{
  "d_model": 128,
  "activation": "tanh_gelu",
  "norm": "layernorm",
  "bias": "all",
  "init_std_up": 0.0442,
  "init_out_by_depth": true,
  "lr": 0.0167,
  "lr_mult_o": 1.5,
  "warmup_steps": 200,
  "schedule": "wsd",
  "decay_fraction": 0.845,
  "doc_mask": true,
  "train_tokens": 188400000,
  "steps": 5750
}
Each number is 50 + 10 x the weight over the matrix's rms, rounded and kept within 0 to 99. Layers, rows and columns count from 0.

# q: layer 10 attention query, 128x128, rms 0.227, rows 0-24, columns 64-127
# k: layer 10 attention key, 128x128, rms 0.227, rows 0-23, columns 64-127
q0:40 57 52 60 49 40 44 52 45 56 47 65 53 51 54 49 39 45 57 49 56 44 50 48 50 53 41 36 58 50 50 32 50 51 28 45 62 47 49 52 39 54 49 54 58 49 57 67 46 58 60 57 43 29 61 42 32 48 46 46 50 47 57 36
k0:42 61 48 38 54 69 39 39 43 29 41 56 29 48 42 46 49 55 59 52 42 42 60 39 58 47 33 44 46 44 41 47 39 49 49 69 57 59 67 60 40 46 54 69 54 46 41 45 60 40 44 29 41 46 47 58 30 60 58 49 55 58 45 49
q1:47 51 63 38 50 57 49 50 58 43 54 53 50 36 44 33 45 60 53 54 42 50 43 46 58 61 53 47 45 56 40 46 56 51 50 59 58 44 50 56 37 52 48 49 38 51 34 50 60 30 56 61 47 45 60 46 40 65 51 50 41 57 38 48
k1:57 47 46 47 41 51 55 46 56 49 47 47 49 37 66 46 42 62 55 45 42 45 48 50 61 46 57 52 44 58 55 52 54 51 51 45 43 49 49 46 42 55 60 45 38 64 45 39 57 36 50 53 48 50 58 51 51 57 35 49 44 54 38 42
q2:50 56 61 42 48 44 50 46 45 48 54 51 48 47 56 44 44 54 51 44 53 55 63 63 42 55 40 51 50 46 56 34 55 39 61 56 42 46 52 59 48 41 53 36 49 44 33 58 61 51 44 55 54 53 49 63 43 45 43 42 63 61 36 43
k2:54 60 65 44 51 54 53 52 54 55 39 44 47 55 38 37 51 48 47 49 59 34 58 47 58 51 33 54 70 56 45 46 63 52 50 52 56 55 54 65 51 44 46 44 44 48 38 56 56 64 49 55 52 53 45 49 50 56 42 44 54 46 57 46
q3:47 49 50 45 61 64 64 35 51 53 27 41 59 57 50 47 42 43 62 57 49 57 47 55 44 61 47 51 47 42 60 52 50 43 23 47 37 44 55 37 53 56 48 46 57 50 35 44 52 39 36 47 36 39 39 69 42 46 55 52 48 55 66 63
k3:42 52 44 53 55 53 54 42 51 60 44 51 51 56 46 48 59 40 41 53 41 65 34 46 47 44 44 46 51 57 48 52 49 51 36 59 46 57 52 48 47 57 42 45 54 61 37 55 53 66 39 47 33 35 49 45 58 48 35 63 54 59 48 52
q4:53 55 42 45 51 45 39 49 48 41 43 36 50 54 38 56 49 49 46 44 66 44 41 49 44 61 44 59 54 41 40 63 63 46 56 57 64 48 50 45 49 46 52 56 50 40 44 54 52 49 49 61 37 56 63 47 49 57 62 43 51 48 61 54
k4:42 43 23 56 50 56 37 46 49 44 62 48 61 63 47 54 61 56 40 41 72 56 49 54 35 43 50 46 57 58 45 55 51 52 58 57 53 56 56 36 56 56 53 36 50 34 49 60 50 59 42 43 64 30 61 62 45 37 49 49 44 42 61 55
q5:50 51 55 39 64 65 71 51 44 49 68 52 50 55 38 63 46 44 49 54 51 41 36 63 48 36 68 45 74 61 50 67 44 35 57 49 51 54 52 40 50 42 30 64 44 44 42 42 37 45 50 47 57 63 54 52 51 60 56 56 47 45 49 39
k5:43 51 41 62 44 55 60 44 41 40 55 46 48 42 51 65 50 54 65 52 36 58 41 56 49 53 50 53 56 58 53 46 45 40 53 37 48 65 64 59 59 53 53 39 46 45 48 57 48 48 51 42 59 42 29 62 50 47 59 64 55 58 35 48
q6:56 42 61 56 50 43 38 54 61 40 47 41 32 41 47 62 63 62 60 42 52 55 50 43 50 52 55 43 55 61 37 40 50 45 42 50 42 49 63 52 56 60 58 63 37 47 42 48 37 45 47 64 39 31 42 59 48 48 53 43 50 57 64 54
k6:55 35 53 58 45 58 45 50 47 39 66 60 49 48 57 33 53 49 57 47 41 44 50 50 50 48 52 62 58 53 45 48 53 52 38 48 49 40 66 50 61 48 44 48 47 73 40 38 53 52 54 49 51 60 59 59 47 46 52 57 54 54 44 42
q7:40 48 41 42 53 43 39 47 60 51 51 56 55 39 52 41 43 69 43 43 47 48 53 42 52 60 51 41 46 57 58 47 51 33 47 50 50 52 58 55 67 51 35 62 43 61 55 29 38 45 49 52 64 41 49 50 54 41 51 45 49 46 41 42
k7:49 47 52 45 52 54 46 57 48 49 50 63 50 68 43 44 48 57 56 53 37 55 52 50 29 65 56 37 52 58 49 28 62 55 68 68 45 41 40 48 41 62 46 60 41 44 57 45 31 46 32 40 48 46 41 50 45 58 48 53 45 61 44 45
q8:44 59 40 42 47 62 42 60 70 43 41 51 49 50 44 51 58 42 53 53 57 45 47 50 50 55 37 58 58 45 50 59 56 52 37 33 51 41 52 48 34 52 45 27 62 57 56 54 41 66 48 52 48 53 43 43 62 48 57 68 56 52 52 50
k8:52 57 46 64 52 50 53 53 56 52 40 41 44 44 42 44 48 51 44 47 32 48 43 65 46 51 42 53 49 36 63 65 44 54 31 45 56 46 40 55 62 51 39 39 46 48 53 57 42 42 52 45 55 64 50 41 60 61 43 63 42 64 56 43
q9:39 54 48 65 44 46 51 48 53 51 51 52 61 47 44 32 60 53 38 52 50 68 61 70 46 48 56 45 42 35 50 45 48 65 38 42 34 60 48 55 48 49 38 48 49 53 70 44 52 49 46 49 50 59 69 49 51 55 50 58 70 41 49 47
k9:41 67 57 62 58 52 62 48 57 63 47 55 45 60 54 51 66 49 36 44 57 58 45 53 54 41 53 32 57 63 28 54 42 51 43 48 63 59 50 51 51 49 45 58 35 45 61 46 43 44 46 41 46 56 54 49 52 46 51 57 45 44 41 43
q10:57 38 44 53 54 54 42 46 34 43 47 48 39 26 48 37 64 43 52 62 52 52 56 46 53 47 47 46 50 64 63 33 54 45 46 45 51 54 42 54 45 49 38 44 45 59 50 43 43 49 57 51 53 55 52 48 47 61 46 50 37 62 57 39
k10:55 39 51 50 56 50 47 70 42 42 31 55 37 49 60 39 57 60 48 49 52 53 45 35 47 52 44 61 45 51 63 39 62 40 55 55 45 54 50 58 34 51 53 71 51 55 39 39 40 36 48 52 48 65 51 54 40 43 47 48 48 55 52 44
q11:45 69 59 38 37 51 78 61 38 39 49 57 56 44 49 39 29 54 54 47 49 49 57 29 66 48 38 34 53 66 62 44 59 51 53 31 58 54 59 56 49 47 52 45 48 54 62 50 56 44 41 43 52 37 42 47 24 59 54 49 41 42 45 53
k11:63 48 50 46 41 76 43 65 52 46 47 62 45 46 55 53 33 61 43 68 56 62 48 37 61 58 46 48 34 51 58 50 48 65 57 50 49 56 48 61 51 54 50 43 49 66 51 51 55 40 60 64 42 64 46 49 41 59 48 40 55 34 43 45
q12:42 68 60 50 54 51 53 53 64 59 45 59 53 43 68 52 47 49 32 50 36 52 45 41 40 48 38 49 46 45 29 50 49 66 59 55 68 44 57 32 53 42 53 42 53 56 39 52 45 44 53 41 41 48 58 54 64 50 59 58 42 42 43 52
k12:49 52 59 50 42 41 54 56 54 55 40 46 62 50 49 45 45 61 50 53 48 62 42 49 47 43 51 47 51 46 49 56 49 41 63 57 46 38 57 34 55 53 49 52 42 75 49 57 44 42 50 48 54 57 51 42 51 47 39 50 51 39 38 57
q13:47 36 52 52 52 48 34 43 65 61 53 53 34 56 42 35 51 53 53 55 72 47 51 58 34 52 61 50 41 51 61 43 50 45 40 45 65 71 54 53 59 33 52 50 58 45 48 53 40 43 58 49 55 50 57 51 35 33 57 50 57 53 56 41
k13:63 45 46 49 56 56 34 37 52 53 44 42 39 47 42 46 63 54 42 43 50 53 48 53 53 53 52 48 53 44 45 37 48 51 51 58 50 65 38 63 62 53 56 56 52 47 47 41 53 41 46 53 48 45 49 51 47 44 51 41 47 59 50 44
q14:51 56 37 59 52 58 47 55 64 43 63 53 50 47 44 59 57 68 46 50 58 41 47 53 41 52 46 43 44 51 45 72 33 48 39 61 53 40 49 46 56 59 50 43 46 40 44 43 58 54 56 58 63 52 60 36 53 30 50 48 48 43 66 65
k14:38 54 45 55 50 48 39 42 64 42 64 45 39 41 65 54 43 45 52 45 50 47 46 52 51 40 56 41 45 45 33 62 47 50 41 53 44 48 59 40 65 63 62 47 41 48 48 54 45 57 62 52 64 49 49 42 53 40 65 48 44 43 50 72
q15:66 46 53 57 53 39 54 40 56 53 54 56 55 51 34 60 30 48 60 52 48 33 28 49 40 39 47 42 50 67 53 37 49 53 49 38 57 40 39 62 68 54 63 49 56 52 59 50 60 50 41 50 36 66 46 39 44 56 48 39 57 29 56 65
k15:55 45 42 48 68 43 41 45 49 56 55 59 48 50 37 57 44 54 62 61 38 43 33 44 45 39 51 52 40 59 66 50 46 48 49 57 47 59 42 62 52 53 56 66 57 47 62 57 52 57 42 49 42 62 61 48 56 63 46 52 68 49 52 58
q16:49 59 41 44 40 58 55 58 60 44 30 73 64 69 53 46 50 47 60 41 53 29 43 52 49 54 46 46 50 50 41 62 47 55 58 57 46 63 69 47 51 34 45 48 49 52 52 62 63 52 55 42 49 52 54 54 59 46 40 48 46 45 49 31
k16:65 61 51 39 47 49 55 45 46 18 43 59 41 49 62 59 56 45 58 41 42 52 59 29 55 53 63 41 29 41 51 66 60 57 65 44 63 48 61 58 46 44 49 41 49 38 57 51 45 62 48 46 56 65 38 46 37 63 54 55 37 57 37 31
q17:31 48 57 45 49 44 61 59 57 37 47 43 41 71 49 38 61 38 52 59 57 64 31 46 57 38 48 38 61 49 49 68 49 52 45 57 44 38 51 45 55 46 52 71 48 63 43 46 51 51 39 59 49 56 53 40 52 49 47 63 61 51 60 47
k17:37 43 45 39 56 48 64 47 52 44 56 73 68 57 45 41 49 49 54 63 49 58 52 49 45 40 49 40 54 53 69 54 49 49 37 30 47 40 31 51 60 43 48 55 48 53 44 49 41 41 52 57 37 52 53 51 48 40 58 53 60 56 44 33
q18:63 45 62 43 46 57 43 53 46 57 46 38 50 53 57 42 41 34 64 64 29 45 56 41 36 56 44 44 49 61 53 38 57 59 41 48 61 39 45 50 65 41 54 46 42 54 50 41 61 43 48 39 62 67 31 43 49 51 55 52 61 50 36 52
k18:53 40 46 58 42 44 50 50 35 51 53 50 46 60 45 37 68 36 45 55 45 50 43 36 61 52 56 44 58 65 71 51 55 50 37 45 46 42 45 45 43 57 39 47 57 56 52 46 64 56 49 54 57 55 50 48 42 47 50 51 61 36 52 50
q19:63 47 64 53 58 49 53 50 41 41 58 39 65 54 49 57 70 52 56 51 50 56 41 56 43 58 41 53 47 55 52 54 58 61 50 64 49 43 49 43 37 60 43 46 43 42 53 59 51 44 45 52 58 45 55 56 56 44 56 61 46 57 47 37
k19:43 37 68 54 38 46 49 44 42 46 53 30 61 39 49 58 57 50 57 42 57 55 51 53 52 56 55 50 55 48 40 47 53 44 39 50 46 40 50 53 36 45 50 47 40 44 60 55 49 59 44 55 68 39 44 53 42 39 54 58 52 74 39 45
q20:45 56 43 56 49 52 40 43 43 38 31 39 49 69 60 53 47 58 44 65 51 51 47 50 62 46 59 52 36 64 49 40 44 58 63 61 60 60 62 49 54 59 58 48 46 33 72 58 55 59 28 54 45 54 53 57 61 54 56 48 47 56 46 45
k20:49 45 61 53 56 37 38 41 62 42 32 52 50 53 48 60 49 63 52 35 59 43 42 47 46 47 77 47 60 58 60 51 44 55 59 50 38 50 54 57 47 50 53 52 39 49 67 46 44 58 30 47 61 46 61 47 62 54 45 61 57 64 59 58
q21:50 55 40 38 47 49 62 56 54 69 47 49 57 35 52 53 49 47 52 63 46 53 42 39 38 61 42 49 53 58 45 40 51 51 55 60 50 55 58 51 51 57 64 53 46 31 56 50 44 58 48 50 55 39 60 49 47 69 34 39 71 43 53 41
k21:44 63 46 51 49 49 72 45 67 54 58 44 68 34 44 57 47 48 41 52 47 51 53 33 52 42 55 56 62 49 48 44 57 47 62 45 47 62 38 42 60 53 65 58 46 51 41 45 46 50 45 55 56 44 50 55 33 63 39 48 66 54 47 51
q22:43 47 44 47 37 50 55 47 64 61 47 57 43 58 38 44 57 54 48 55 49 59 44 63 45 50 63 52 56 52 49 39 38 41 45 41 63 56 41 54 61 31 56 43 38 56 62 48 51 62 38 42 41 46 36 59 43 45 51 51 58 40 59 61
k22:50 58 46 45 41 54 65 34 43 50 62 70 31 56 44 45 39 64 49 41 44 46 39 63 41 51 60 54 55 49 59 53 45 54 57 43 54 60 37 53 34 54 49 44 57 56 41 55 62 55 32 65 42 56 59 39 59 52 46 56 26 52 54 48
q23:56 53 60 47 43 49 50 50 38 31 53 41 54 49 40 57 44 46 51 53 57 42 63 35 59 48 49 49 53 70 41 59 54 49 57 37 63 43 46 48 50 41 43 50 59 71 70 42 46 62 35 55 41 53 56 55 54 43 59 46 30 44 62 59
k23:55 48 38 43 53 46 54 57 49 37 49 47 54 65 30 44 38 55 54 54 51 61 40 34 50 57 32 45 55 55 45 63 72 52 57 59 46 50 57 57 49 47 50 59 61 46 65 62 36 40 48 50 58 49 55 42 45 46 43 52 47 47 63 54
q24:59 58 40 49 67 50 53 40 56 64 58 29 63 46 50 52 50 43 51 36 53 50 49 66 42 41 32 67 51 57 44 45 50 48 57 44 47 52 53 50 58 51 36 48 47 53 66 50 52 54 54 54 62 47 32 59 51 66 49 53 35 38 42 68